Weights of a small GPT-style language model, trained from scratch on English Wikipedia.
Size: 11 layers, width 160, 2 heads of 64, MLP 448 SwiGLU, vocabulary 7817, 5.81M parameters.
Architecture: RMSNorm before each block, no biases in attention or MLP, untied embeddings.
Each number is 200 + 40 x the weight over its row's rms, rounded and kept within 0 to 999. Layers, rows and columns count from 0. The size before them is the row's rms in percent of the matrix's.

# layer 6 MLP down, 160x448, rms 0.168, rows 0-124, columns 336-391
094,185,200,197,172,161,224,167,241,187,245,164,193,179,268,215,229,167,202,260,153,182,154,207,195,213,207,206,139,294,161,217,214,239,199,223,220,152,208,148,152,105,247,187,219,124,243,159,155,130,226,208,267,245,226,178,187
097,136,163,194,216,222,203,124,253,205,223,203,251,205,120,249,244,259,213,245,187,152,249,211,204,244,174,211,161,253,152,192,167,264,158,212,249,164,165,124,223,173,164,254,178,146,188,180,136,159,174,214,187,179,157,250,230
097,222,217,247,229,162,223,219,269,205,224,230,214,210,227,127,151,198,121,150,255,235,252,155,140,179,232,216,213,239,214,201,191,226,244,165,183,223,196,239,159,156,237,240,155,233,179,206,146,236,223,105,240,171,214,161,258
096,225,268,198,180,182,181,237,146,237,161,163,183,225,182,107,237,198,219,233,263,273,239,261,174,225,145,244,146,138,165,211,126,264,242,143,155,213,236,198,186,211,205,243,231,187,223,194,140,206,234,224,177,227,189,255,107
093,219,273,212,199,201,222,226,155,205,216,221,160,159,213,175,231,252,234,149,188,202,160,199,176,200,210,267,162,198,160,209,248,198,216,203,216,168,139,268,211,195,241,166,166,171,194,258,198,193,181,136,216,162,166,192,235
140,213,198,190,147,269,158,227,227,216,257,183,216,184,167,243,229,226,153,235,222,148,182,253,143,245,127,184,217,146,289,194,254,215,211,202,244,257,181,171,189,180,189,220,135,164,221,227,235,198,210,161,197,211,197,176,170
098,202,261,275,237,211,153,154,148,196,240,242,252,193,186,161,240,139,232,211,144,201,174,263,284,215,174,153,214,197,186,202,219,131,199,161,269,254,277,235,87,175,225,98,219,196,188,190,216,169,211,239,166,241,185,231,150
100,217,160,240,261,205,205,274,168,240,288,210,171,196,312,201,264,187,236,145,228,218,296,194,217,235,238,199,176,192,191,208,154,175,184,196,172,198,198,97,250,151,263,185,183,240,204,196,242,176,209,188,151,224,172,212,185
105,294,131,127,216,231,252,76,215,163,182,151,216,94,233,287,175,187,240,210,222,186,165,193,200,202,196,149,155,243,150,192,186,151,329,107,245,109,195,192,248,190,177,201,179,233,219,185,153,233,215,148,224,152,232,141,169
098,119,168,188,190,254,153,211,143,162,186,169,180,192,228,193,202,144,149,188,203,120,154,218,151,146,219,176,218,267,230,209,120,196,215,198,194,129,252,256,196,216,214,253,203,305,172,261,200,165,168,196,157,164,167,207,199
098,223,199,187,138,248,207,129,235,225,296,151,174,184,208,199,199,227,229,202,251,227,198,169,225,169,278,161,204,150,189,247,190,270,226,237,298,211,203,151,174,192,236,255,253,198,249,145,249,196,159,207,144,208,160,226,192
092,221,257,221,224,218,255,183,149,203,156,211,176,174,216,203,222,201,136,208,215,159,170,240,187,201,246,134,285,212,227,132,229,178,138,142,147,195,185,147,215,175,137,175,187,169,176,265,250,235,211,160,198,252,220,167,222
097,185,244,259,211,165,202,239,191,210,213,162,214,171,280,201,215,252,232,179,217,179,289,204,175,216,198,152,251,261,199,270,138,282,226,254,134,210,298,200,206,194,192,193,166,212,253,258,241,155,201,238,224,209,245,164,210
098,230,232,193,226,191,274,257,199,194,216,239,247,167,143,200,172,216,271,179,268,163,214,231,171,214,243,186,185,136,198,140,200,191,152,211,201,156,252,180,176,174,178,195,184,247,124,186,212,163,132,207,208,210,219,165,187
101,155,205,230,156,211,231,148,207,182,161,223,130,284,173,132,172,197,182,193,217,170,180,240,196,280,191,257,248,261,222,197,209,222,216,157,304,210,185,177,180,200,206,237,220,153,190,163,128,185,212,235,158,147,201,257,178
098,87,153,160,206,105,172,295,105,189,289,145,241,209,133,223,242,138,173,173,203,227,204,236,230,173,193,158,211,231,148,190,272,183,232,166,195,220,226,178,222,169,171,183,194,178,198,201,241,101,134,162,155,197,195,148,199
102,183,200,168,202,221,242,233,181,226,231,141,152,170,222,160,225,175,263,218,182,193,147,211,221,211,179,150,185,185,217,246,230,197,154,184,185,181,190,305,182,205,232,198,200,231,185,251,232,268,158,136,220,166,212,256,217
099,200,128,158,154,183,172,218,207,174,190,227,173,198,213,225,107,168,132,135,152,125,176,213,232,179,194,222,182,143,120,252,239,206,136,173,142,236,253,189,222,192,191,173,199,238,203,216,213,219,255,237,212,168,235,235,163
102,216,206,174,171,107,194,201,182,206,198,221,211,223,195,164,124,175,193,256,172,176,184,200,223,221,193,163,279,166,262,158,203,195,213,145,152,239,162,226,161,143,193,188,191,271,251,151,288,131,201,174,187,110,217,220,256
098,262,214,230,255,267,215,188,226,152,179,233,234,198,160,188,189,196,222,203,180,235,153,279,242,194,182,193,234,258,215,159,137,189,164,257,214,153,223,245,202,183,219,191,211,151,241,226,269,191,93,239,105,202,189,182,233
102,156,200,113,213,213,189,177,261,218,229,180,226,274,148,198,278,165,244,223,208,153,228,176,189,130,229,174,160,157,206,231,157,198,169,159,217,131,182,195,165,150,201,212,172,202,201,211,228,230,209,121,200,249,217,171,165
096,156,230,180,212,170,273,172,214,189,186,208,213,231,204,159,154,171,224,200,153,181,134,221,165,190,214,269,263,214,163,250,320,235,199,260,207,183,233,248,251,263,187,204,173,130,144,211,167,234,161,197,235,172,130,138,195
110,157,237,219,209,242,173,191,244,251,189,186,138,193,204,179,169,196,280,218,149,249,205,187,197,218,235,259,175,227,193,197,214,185,252,201,233,199,160,224,155,212,176,206,231,127,181,275,190,204,210,165,170,226,171,251,156
101,163,220,166,223,223,215,119,227,190,159,102,172,183,254,176,247,119,217,222,198,152,181,189,166,197,129,194,204,173,151,245,163,197,219,191,218,167,187,157,197,134,180,223,220,263,194,185,158,223,198,182,178,176,176,223,222
097,160,185,188,220,147,161,151,203,257,253,285,223,219,242,185,222,190,248,168,210,246,211,192,147,205,202,199,252,181,188,56,189,227,196,201,189,185,199,132,193,183,109,149,145,285,255,145,203,227,161,166,219,177,230,172,174
096,273,189,162,239,228,201,275,247,234,210,179,263,187,176,123,169,230,181,209,162,152,178,220,189,252,186,218,254,175,225,187,202,146,254,168,179,246,196,127,201,154,158,201,221,244,227,209,297,213,208,264,174,202,189,164,180
097,224,93,167,252,117,188,104,233,236,219,175,197,249,230,254,134,105,166,151,266,212,161,225,244,240,225,252,199,212,156,212,185,227,165,123,165,167,192,161,285,215,221,212,230,211,165,184,156,39,209,301,146,167,181,206,185
106,210,233,160,198,243,313,154,213,240,146,199,217,244,165,202,257,248,225,170,177,206,167,193,200,221,286,190,224,188,212,89,159,245,226,183,220,188,195,211,197,196,212,272,245,155,220,164,227,172,199,194,195,216,142,171,199
096,250,148,233,230,180,231,150,214,228,215,133,236,136,172,200,203,178,183,235,138,188,188,200,296,224,156,195,205,152,202,217,204,183,266,188,210,197,212,204,145,164,162,139,283,210,178,162,209,262,204,231,143,231,200,196,235
097,177,199,245,193,180,171,215,196,189,180,227,106,160,213,124,221,256,211,218,163,161,213,225,215,227,123,252,198,190,152,181,258,165,183,195,278,161,179,182,154,208,229,261,211,190,120,170,238,254,182,193,192,243,267,159,197
095,180,175,215,231,106,204,236,141,186,242,240,212,207,220,183,258,89,125,143,185,183,188,150,220,197,220,144,218,229,245,123,217,193,104,98,172,175,133,239,180,200,219,247,164,212,227,206,263,242,198,150,194,175,254,207,192
096,207,195,263,186,180,264,182,170,192,233,178,221,206,187,184,188,191,219,199,191,213,178,173,185,183,253,201,226,202,211,241,203,153,201,219,211,259,200,285,152,243,242,189,307,162,177,183,135,226,182,226,177,156,191,176,213
091,239,269,202,167,222,154,221,153,159,192,244,190,183,223,167,226,171,188,247,258,166,213,200,196,102,224,204,253,294,248,198,173,217,238,215,237,144,274,248,164,253,135,143,228,212,221,111,228,129,145,195,152,195,215,284,198
098,177,199,182,144,208,234,172,202,235,212,220,242,157,214,196,257,245,184,137,235,199,215,154,202,212,213,270,140,130,133,161,192,271,201,172,169,218,183,279,142,268,228,137,238,248,313,178,200,239,247,159,214,192,234,206,197
095,191,171,260,215,197,275,219,148,207,238,254,229,178,135,164,192,242,205,179,171,167,257,232,126,222,272,183,232,170,251,205,200,267,190,269,178,244,191,179,187,212,241,205,154,179,236,266,227,223,232,239,269,171,254,245,123
097,176,275,218,231,230,187,286,224,170,182,226,258,259,197,233,144,153,164,268,101,221,185,137,210,210,225,192,236,237,238,128,211,188,158,195,279,231,210,180,178,227,255,277,237,173,237,203,206,234,182,205,296,213,246,264,247
098,162,169,201,147,298,220,157,189,194,166,200,171,215,186,215,224,144,199,192,157,181,158,180,184,169,198,194,171,136,201,199,119,233,162,243,187,184,283,96,119,160,165,219,140,184,131,224,270,196,210,206,221,185,203,226,237
097,229,205,176,123,185,151,190,227,209,192,236,246,211,141,199,211,174,223,242,179,173,230,215,203,108,160,222,215,153,196,199,281,142,137,240,204,159,199,175,117,149,237,223,199,211,167,228,206,134,185,171,195,196,171,154,185
103,227,167,260,144,187,223,164,230,247,178,144,235,245,167,121,146,192,217,169,115,190,145,207,152,220,199,206,221,182,213,230,228,149,148,194,202,213,254,238,216,196,193,238,290,211,246,146,208,262,218,176,271,180,159,169,179
099,276,188,224,238,243,159,149,240,258,148,169,205,243,126,224,185,209,186,232,226,242,196,113,240,151,160,212,174,177,205,247,138,177,155,154,171,184,162,230,213,274,190,353,204,174,229,185,227,194,222,128,169,146,189,192,200
109,213,213,234,218,162,187,244,214,256,183,254,194,245,209,150,263,207,206,248,237,284,212,181,184,249,226,208,143,161,179,196,260,191,136,211,167,251,161,242,199,182,87,207,114,216,168,149,191,241,182,170,172,232,165,140,193
111,183,200,146,145,285,222,194,200,135,185,104,115,170,220,178,157,240,255,242,175,206,173,121,115,215,221,212,160,191,191,199,198,209,194,216,155,206,182,235,212,197,188,164,158,124,225,170,236,181,262,264,134,216,171,251,156
089,139,238,176,167,234,254,199,228,216,202,196,186,193,193,244,141,223,156,260,199,144,289,182,159,194,217,188,212,233,260,249,182,245,194,169,191,233,195,153,272,227,232,125,205,193,166,170,221,226,181,141,181,203,204,263,138
099,198,88,166,207,127,193,210,178,141,255,158,181,169,184,165,225,226,166,239,224,178,247,135,175,242,144,252,240,238,187,195,139,203,266,245,218,212,204,172,136,262,181,201,235,211,134,217,133,222,77,157,172,184,160,210,95
105,291,190,267,193,181,234,250,220,157,166,225,227,243,177,200,220,202,198,249,116,157,240,191,211,283,153,247,196,191,218,181,183,220,163,157,201,222,220,184,206,174,283,198,244,216,298,130,228,210,290,202,211,288,115,213,204
105,237,190,165,160,241,191,154,195,221,225,196,192,254,185,167,161,116,160,246,192,142,183,174,231,235,209,247,144,132,211,176,182,240,247,201,163,211,164,237,230,209,185,170,296,170,245,254,93,148,143,214,189,247,234,189,229
101,177,182,260,225,197,233,223,188,223,104,281,186,286,186,228,223,190,211,255,235,193,219,169,234,204,136,185,213,220,219,199,222,249,107,181,202,156,222,180,192,213,143,240,207,258,234,152,199,200,142,206,202,181,203,207,174
100,281,245,193,176,173,154,190,224,156,265,221,146,208,258,164,236,149,147,186,269,201,234,216,139,191,242,129,214,229,244,192,242,147,165,203,121,208,177,201,239,326,252,188,173,200,191,164,225,192,182,209,213,205,226,264,196
103,205,164,222,202,211,157,202,151,197,184,275,220,234,260,136,177,230,163,188,170,180,138,157,289,237,193,229,100,214,191,122,225,219,186,195,199,212,211,223,190,156,192,184,220,179,161,237,223,199,154,188,105,289,220,210,192
096,216,273,128,166,183,233,110,239,231,219,225,135,143,278,224,201,175,248,130,190,223,105,210,181,209,252,163,188,225,187,159,189,204,224,246,150,120,251,238,213,258,207,193,227,171,107,188,110,134,134,165,201,201,124,195,260
097,279,207,192,226,252,244,199,173,266,246,193,240,212,170,271,208,251,229,287,212,171,225,193,192,192,152,213,135,205,144,268,204,275,217,335,125,198,252,222,221,173,133,198,215,116,178,172,229,225,229,227,245,260,215,197,163
094,156,156,209,224,158,143,271,155,178,143,212,181,206,172,163,162,168,245,200,141,185,193,224,173,302,202,179,197,166,208,175,270,205,142,207,285,199,135,273,206,137,194,209,141,219,233,153,219,141,169,202,209,175,161,201,291
096,168,195,249,166,244,189,222,157,240,230,175,278,173,166,195,207,260,148,259,206,157,225,197,202,256,209,168,184,192,204,263,216,154,253,223,210,230,242,151,163,243,247,231,175,207,171,144,234,174,233,317,159,95,212,236,288
107,148,191,198,164,223,146,190,242,244,141,178,232,236,164,176,205,198,219,178,189,176,94,177,167,215,203,262,212,234,271,153,177,236,219,176,205,241,188,196,211,201,203,255,239,234,173,154,176,177,254,218,239,191,204,225,207
097,177,207,187,196,259,151,236,207,240,199,172,186,236,220,154,250,195,145,208,205,197,261,149,219,207,311,240,222,226,174,148,185,238,199,188,168,190,195,169,205,240,255,175,212,236,284,210,186,263,171,222,200,249,183,170,218
103,263,185,234,217,222,226,167,173,145,187,218,156,241,231,246,167,190,158,225,211,186,188,158,192,176,228,213,166,134,150,177,209,160,127,148,217,214,164,209,166,101,237,267,232,148,194,198,151,171,150,322,239,164,282,253,166
102,207,211,190,174,152,202,278,208,128,211,214,251,227,220,242,241,196,268,203,176,228,214,269,227,205,177,246,247,159,210,238,221,237,165,181,239,189,164,162,155,145,220,114,243,138,214,284,179,125,256,188,242,195,148,186,243
099,179,204,166,170,190,215,247,173,191,226,235,271,153,212,168,182,208,197,181,203,207,275,237,144,236,196,186,222,174,254,302,182,238,176,154,193,104,260,168,201,204,272,124,189,230,257,233,202,196,221,168,294,168,204,189,196
096,223,166,156,195,209,226,157,228,213,175,143,202,203,253,225,198,205,211,164,214,218,239,246,169,194,235,182,247,157,232,223,160,192,163,166,164,176,191,223,240,236,169,196,186,253,192,171,151,216,134,202,183,123,130,152,154
098,199,203,204,296,144,213,214,205,231,142,142,201,302,191,189,176,201,202,186,162,210,142,245,209,231,214,271,245,173,145,185,173,182,199,167,187,174,206,218,204,164,219,156,233,180,224,231,259,239,145,228,198,255,266,109,160
098,203,231,206,235,170,149,213,162,249,175,235,203,293,115,154,223,179,219,231,199,170,165,250,232,141,184,122,206,207,195,158,157,159,193,262,223,171,133,287,185,157,230,208,165,168,168,182,203,224,180,170,214,159,95,146,155
100,158,173,186,142,204,163,159,187,192,224,139,226,281,259,166,207,215,248,173,245,225,185,149,156,177,192,203,207,202,180,272,206,256,189,123,211,262,225,268,219,251,183,172,227,191,140,188,123,249,164,148,219,209,271,233,220
095,192,175,119,105,203,245,175,248,184,195,167,204,258,145,147,161,196,232,219,139,186,175,234,142,182,237,195,214,216,253,242,160,191,192,221,174,183,104,251,141,160,232,144,197,237,285,193,198,244,211,151,271,225,124,107,210
090,131,199,216,194,177,233,210,151,191,225,135,218,224,250,206,181,137,157,174,215,202,187,228,137,192,266,217,257,138,270,228,209,203,179,206,164,160,263,230,245,183,161,187,188,248,203,231,185,219,206,182,214,137,196,253,173
096,234,126,311,233,161,139,214,233,236,174,204,218,208,235,231,213,147,209,239,251,192,278,228,132,236,161,213,211,150,258,221,174,187,184,161,149,213,204,159,192,118,184,138,203,208,135,165,179,135,114,191,234,192,270,187,272
097,231,239,223,228,168,182,213,145,221,273,179,184,144,164,213,179,187,194,200,227,213,215,280,172,191,129,158,168,121,269,234,175,188,223,206,191,213,305,119,214,193,165,140,199,161,196,111,258,163,180,182,266,183,207,179,200
104,140,240,137,244,186,233,154,239,208,227,186,165,179,201,170,182,214,201,170,251,214,228,181,119,258,176,243,136,201,199,204,222,190,168,244,177,151,240,200,88,169,167,235,199,243,190,104,196,246,227,183,228,221,133,197,196
105,195,162,202,242,178,246,240,151,197,227,200,176,187,204,222,136,185,158,239,234,176,249,169,274,260,180,202,233,196,101,233,184,249,251,233,199,149,191,176,191,164,276,270,248,148,136,190,168,135,162,151,248,146,249,208,209
102,191,171,230,224,211,258,234,232,191,134,188,241,162,196,338,246,168,194,215,201,121,230,207,229,198,107,165,213,238,223,211,224,217,150,210,178,242,215,142,237,200,185,204,223,162,209,204,171,121,229,196,211,164,169,214,126
102,196,239,211,169,180,275,198,191,195,222,231,162,246,130,185,250,226,220,259,278,305,158,180,223,131,224,189,204,146,210,156,232,212,225,206,216,250,197,173,179,239,178,184,163,277,161,167,226,163,172,250,208,156,262,175,232
102,281,257,108,155,247,203,148,209,167,180,215,241,151,223,176,239,182,171,211,227,264,76,203,205,182,228,145,132,193,213,230,195,156,218,179,238,186,223,218,185,191,165,229,235,264,176,278,223,182,216,191,168,214,185,249,110
102,179,211,186,221,223,166,183,216,129,205,184,194,192,166,197,156,202,181,134,145,146,185,207,246,214,229,113,218,84,138,165,126,211,288,262,172,232,277,238,263,200,201,183,244,217,188,210,138,225,216,237,165,180,260,138,178
100,191,270,191,159,159,190,166,182,248,210,177,158,229,169,187,205,199,244,180,288,167,239,185,143,202,229,217,272,200,217,121,241,140,135,215,194,275,158,166,175,232,111,163,168,241,184,170,172,238,194,176,134,215,252,123,97
095,201,180,211,176,186,231,177,165,122,185,181,177,225,203,234,243,192,214,130,168,186,123,198,168,214,190,292,183,226,195,222,167,233,216,251,261,193,190,251,219,185,143,202,196,169,232,202,216,169,212,144,202,213,147,189,204
128,252,164,172,291,203,186,194,187,186,231,215,197,256,218,225,172,172,180,210,200,171,100,241,236,190,185,210,187,215,177,193,198,234,169,149,186,209,147,197,227,168,221,230,335,187,221,242,123,173,143,208,245,171,220,222,207
104,192,208,210,248,260,184,209,208,197,155,186,267,151,152,257,219,181,183,187,185,186,178,175,225,224,181,145,208,194,243,178,212,225,201,239,210,190,101,210,217,181,159,178,220,244,221,262,213,180,240,193,181,176,205,214,212
095,190,262,189,218,220,277,173,177,249,134,129,157,172,252,226,163,256,227,174,123,274,211,177,230,177,183,162,214,195,246,210,109,172,226,205,214,218,161,190,128,242,194,186,129,155,196,194,176,239,204,206,147,250,195,185,172
098,120,203,261,107,174,246,169,170,200,264,158,199,211,182,198,237,259,222,286,227,306,190,267,175,200,137,190,127,189,148,222,259,193,152,214,205,175,263,253,133,143,237,195,214,165,204,120,179,153,229,244,266,189,191,138,217
097,201,268,220,167,183,165,149,175,198,164,226,291,268,198,199,262,171,234,177,204,202,241,233,224,176,107,217,238,205,197,200,203,165,205,165,256,208,209,189,190,119,112,173,127,171,184,205,232,205,264,189,193,240,202,195,293
095,173,243,229,123,203,322,193,156,144,186,275,169,202,179,108,182,173,198,187,134,226,212,180,260,166,230,248,141,259,238,161,137,213,184,183,174,196,262,190,110,105,209,208,198,211,222,168,187,74,209,184,164,208,215,206,212
104,252,212,203,218,183,160,215,160,231,180,291,164,183,206,205,242,210,216,160,282,245,203,203,133,252,249,204,161,160,260,248,208,180,250,200,179,182,242,222,132,157,135,259,236,196,182,220,123,150,137,211,234,242,199,236,164
096,184,203,240,151,178,239,199,242,203,190,196,174,264,186,180,94,226,198,137,222,213,222,219,177,243,250,193,259,197,216,172,146,183,218,226,213,154,126,230,142,175,226,224,175,213,196,151,189,145,150,142,248,188,174,209,262
113,92,261,209,146,178,189,188,211,199,190,212,156,165,210,226,132,209,194,258,231,205,155,165,245,178,152,152,140,210,283,175,227,194,141,170,187,154,198,175,224,227,196,207,102,204,103,235,278,211,133,190,200,201,271,229,227
097,232,175,174,207,151,171,207,177,145,162,228,203,159,246,278,312,157,209,91,203,201,306,274,185,232,127,127,204,199,227,161,201,218,199,183,316,184,202,207,184,185,257,198,258,162,200,110,245,215,210,218,265,216,179,210,136
105,173,151,174,184,300,170,205,200,275,242,244,115,119,224,181,198,142,195,205,119,220,188,193,234,200,156,142,184,239,236,228,159,215,228,194,188,236,271,238,129,248,250,197,200,178,218,183,144,265,173,174,235,172,259,256,258
107,253,209,131,184,189,197,252,221,180,167,202,223,149,210,194,192,172,226,217,188,228,185,160,239,179,165,165,262,177,133,228,213,175,181,158,298,174,154,232,292,219,153,224,233,128,248,133,160,173,196,178,285,165,182,168,224
095,283,265,245,246,150,187,229,215,183,192,215,167,205,188,197,212,152,182,163,145,173,246,287,234,176,232,122,255,161,160,230,217,210,188,153,225,191,209,215,219,187,166,161,226,206,159,225,234,279,214,247,162,217,228,217,206
120,277,260,198,273,222,252,203,169,146,168,190,221,205,205,284,225,197,234,173,201,188,156,250,195,171,183,225,187,251,235,194,211,266,163,193,198,179,211,201,256,209,220,199,214,210,233,218,162,191,143,164,204,140,162,170,259
096,253,116,204,184,149,201,223,112,230,252,127,230,237,266,201,217,184,213,216,242,284,266,221,155,161,152,192,136,238,187,153,171,201,234,208,206,146,153,172,205,191,171,251,138,223,157,194,129,204,212,189,212,179,226,180,202
095,142,116,193,274,261,302,203,274,181,182,191,314,187,190,221,239,287,230,215,195,234,225,199,253,150,190,229,205,204,302,223,190,247,263,227,221,190,155,163,231,223,152,212,158,121,258,230,126,191,173,169,176,151,225,221,187
103,194,195,223,170,198,223,186,221,196,206,157,233,243,195,180,181,164,221,251,205,236,124,198,232,182,233,250,162,165,191,199,203,168,268,196,166,255,172,180,153,124,131,211,193,142,243,174,191,261,217,245,227,284,186,204,205
100,186,224,173,173,120,172,176,154,199,270,220,181,228,157,319,169,132,250,135,185,185,156,238,233,207,196,195,225,214,242,215,184,148,245,188,223,162,206,174,244,212,208,246,223,241,219,309,237,164,159,223,187,189,198,237,280
107,223,186,292,165,278,214,189,228,215,228,157,185,205,214,204,201,150,117,249,151,192,245,212,274,227,222,272,206,144,140,181,134,219,157,181,197,205,203,237,284,257,165,132,233,224,121,207,229,206,240,284,231,191,202,207,253
096,259,231,163,181,242,172,189,196,249,199,136,220,203,188,209,164,229,168,135,130,165,185,244,200,206,159,288,219,211,245,149,243,199,117,212,216,169,213,237,223,193,205,245,175,178,204,210,252,166,201,155,191,250,168,229,207
103,175,175,221,279,246,196,132,167,243,232,215,221,172,137,197,234,211,169,189,181,217,207,197,240,205,197,225,241,190,171,178,229,208,180,225,195,218,186,229,284,259,181,213,177,144,176,153,220,220,196,226,136,201,191,190,240
103,193,253,166,228,239,192,166,192,258,163,223,161,167,220,199,217,183,227,169,219,151,131,337,242,202,153,148,232,174,171,168,254,201,251,245,248,161,188,215,210,232,222,221,147,189,231,232,241,143,73,220,196,141,284,156,202
098,176,202,190,259,156,115,180,180,182,181,218,248,218,215,184,241,196,244,185,210,162,196,206,111,181,225,243,236,203,283,255,199,254,250,160,286,313,187,130,169,162,142,158,237,270,176,217,206,171,133,214,189,208,178,268,183
092,103,195,229,220,203,155,294,156,308,143,175,210,192,148,194,168,172,206,272,141,179,206,198,239,131,130,235,199,178,207,240,185,228,266,295,208,275,157,203,227,166,194,206,228,180,213,226,250,165,137,234,294,195,193,229,163
098,113,211,216,219,197,198,238,164,202,204,147,200,194,237,192,185,232,219,208,218,272,205,199,200,236,265,202,242,138,128,272,180,177,152,220,190,203,117,227,231,187,190,172,118,219,228,174,197,218,200,203,125,236,131,116,215
097,202,215,242,239,166,151,136,173,198,130,223,169,299,254,209,193,152,195,263,243,161,285,191,249,201,191,187,201,200,210,195,218,175,198,210,217,233,266,216,151,222,169,140,202,221,263,197,232,186,181,206,123,252,191,281,178
099,242,255,234,169,185,278,187,239,198,238,234,236,240,217,215,196,244,179,209,149,170,244,271,229,155,263,259,250,192,182,181,277,274,220,235,196,225,248,176,201,245,255,236,158,145,163,257,267,169,284,219,246,198,237,135,295
091,216,157,241,208,159,212,143,171,155,177,140,283,227,195,298,160,175,176,225,182,147,186,301,203,248,220,190,133,134,217,150,252,189,232,224,181,260,227,253,205,155,175,149,217,265,203,158,225,230,180,214,150,262,240,202,182
102,209,226,106,175,174,250,169,247,113,159,175,230,168,151,182,223,272,231,132,207,209,158,165,217,164,173,223,200,207,189,210,253,177,240,142,161,109,163,225,162,271,174,206,171,277,192,140,183,240,142,165,181,134,203,188,177
096,193,179,181,206,181,199,213,260,191,297,290,213,172,203,178,185,175,191,204,264,224,229,209,140,246,157,173,176,249,262,167,215,168,291,211,188,240,296,189,195,193,141,188,156,284,170,96,243,219,242,175,188,213,265,217,162
098,204,173,141,301,223,186,196,244,178,184,205,239,215,244,196,244,307,149,208,129,201,222,188,203,175,187,188,192,276,131,209,214,217,201,258,167,203,200,221,241,127,184,251,212,278,146,173,236,159,240,182,228,219,237,217,226
098,173,166,220,110,153,165,184,247,178,188,144,200,228,116,156,179,241,167,202,281,234,228,214,195,231,129,244,167,182,181,151,286,223,173,186,201,235,124,214,153,232,264,181,118,201,136,188,196,148,180,184,185,173,152,248,184
103,222,126,164,220,237,208,235,184,270,78,160,202,177,167,211,170,169,247,126,241,141,201,224,213,85,192,149,232,216,217,215,183,185,231,153,224,219,228,201,223,198,245,253,245,190,200,225,227,161,196,219,259,225,155,262,235
101,301,179,252,217,277,199,178,149,274,215,168,192,212,240,180,228,186,155,231,233,167,179,185,273,263,238,139,189,217,272,197,181,102,218,212,226,219,204,187,187,220,97,251,169,198,154,185,188,180,147,255,160,191,196,200,195
101,183,216,253,280,196,136,106,175,166,198,237,250,229,201,191,163,212,234,252,240,259,211,199,171,237,218,220,192,198,186,255,159,296,167,247,138,216,269,214,175,213,186,179,253,202,158,253,178,171,107,239,213,214,244,228,215
099,205,194,225,190,114,176,219,189,145,177,238,239,160,213,255,181,148,272,144,145,160,175,175,263,198,187,246,147,143,147,167,201,270,152,189,263,222,143,241,219,221,232,224,220,157,235,145,163,141,227,313,218,166,226,209,228
106,202,135,190,179,149,188,163,215,211,161,229,255,181,217,203,201,211,177,229,219,224,214,193,208,208,204,162,170,194,210,190,235,146,267,192,172,177,77,155,123,203,221,226,154,158,178,157,173,220,248,197,225,308,214,173,170
099,225,181,171,250,225,193,210,189,231,216,211,200,208,120,211,273,190,205,258,249,197,165,165,221,156,215,225,166,147,224,187,170,205,215,213,148,210,260,244,203,165,218,154,237,257,107,159,83,208,200,130,135,235,158,218,268
100,245,180,139,140,124,243,183,247,221,301,184,158,220,214,258,260,177,252,183,225,240,197,195,184,133,290,142,199,190,184,238,202,188,160,98,228,231,139,218,170,197,164,183,246,248,179,253,207,173,186,219,273,214,259,181,147
100,268,270,192,159,304,232,272,213,307,213,230,251,212,259,183,157,202,220,214,182,132,214,285,232,255,142,247,251,224,239,226,206,182,176,227,220,168,153,311,162,177,195,275,229,299,233,197,224,196,254,242,193,168,229,101,251
098,156,275,194,273,188,180,205,182,239,153,192,124,191,161,196,216,268,225,197,241,248,136,231,258,193,104,147,220,139,209,197,225,165,197,222,262,222,184,239,200,212,217,185,210,167,197,226,221,186,201,82,151,253,232,194,175
098,190,181,169,180,204,200,233,196,212,94,192,176,207,170,168,182,231,173,145,192,249,236,235,241,298,198,193,229,205,216,203,185,190,224,140,162,225,198,199,182,217,240,251,211,194,226,145,181,116,165,149,172,220,125,166,313
098,220,147,225,193,207,233,249,236,228,163,182,236,207,223,202,199,194,140,223,156,152,272,202,126,274,222,160,264,177,154,223,218,163,199,270,179,244,218,253,229,193,269,175,128,233,242,189,195,145,223,217,212,285,179,187,153
098,200,197,186,163,184,247,251,238,174,232,156,197,179,225,232,205,236,261,103,234,179,231,156,214,247,104,196,194,185,214,214,164,139,197,267,220,174,230,120,205,235,207,277,211,257,180,199,131,193,235,223,219,200,215,192,175
105,197,160,131,206,156,178,175,196,179,188,200,241,249,250,155,257,136,218,178,298,231,193,231,160,216,216,178,222,258,174,197,263,95,212,226,211,249,150,228,171,140,172,146,213,179,174,218,179,168,149,245,203,216,190,234,176
125,260,222,169,229,178,173,306,233,229,203,197,182,175,246,199,244,168,136,104,221,294,217,165,249,128,279,157,163,180,197,190,190,214,248,283,217,207,145,283,192,223,119,199,217,235,223,167,206,240,124,200,223,175,237,174,195
100,134,240,243,192,246,170,204,211,212,144,158,204,170,180,178,203,242,226,239,216,238,171,190,237,185,253,219,164,259,165,118,290,149,149,224,198,243,232,193,276,207,151,148,182,91,201,140,224,232,161,207,159,214,255,236,205
136,222,176,167,150,210,226,200,267,219,200,157,245,277,221,213,218,198,173,146,144,178,203,171,246,194,227,128,182,254,154,164,243,113,174,158,164,264,204,238,160,187,199,159,107,176,186,125,138,188,206,218,217,190,224,160,205
096,161,182,193,202,194,226,261,172,127,253,111,182,160,220,124,255,162,220,191,249,211,177,183,216,230,198,213,201,258,216,164,229,148,182,198,214,201,196,244,169,198,221,184,131,218,265,159,194,221,194,200,122,183,182,179,246
094,184,207,176,196,224,174,135,212,158,217,173,195,190,173,204,216,151,135,169,210,171,204,170,229,239,231,206,181,228,258,212,239,217,134,117,174,253,106,237,203,205,225,231,195,216,182,235,163,181,157,197,206,221,183,187,157
098,173,210,210,125,244,202,147,259,243,171,204,219,217,174,176,180,183,194,142,144,211,144,191,278,214,177,162,273,126,215,206,230,136,225,203,211,200,157,216,209,239,152,212,221,201,167,121,223,255,238,209,246,231,256,170,209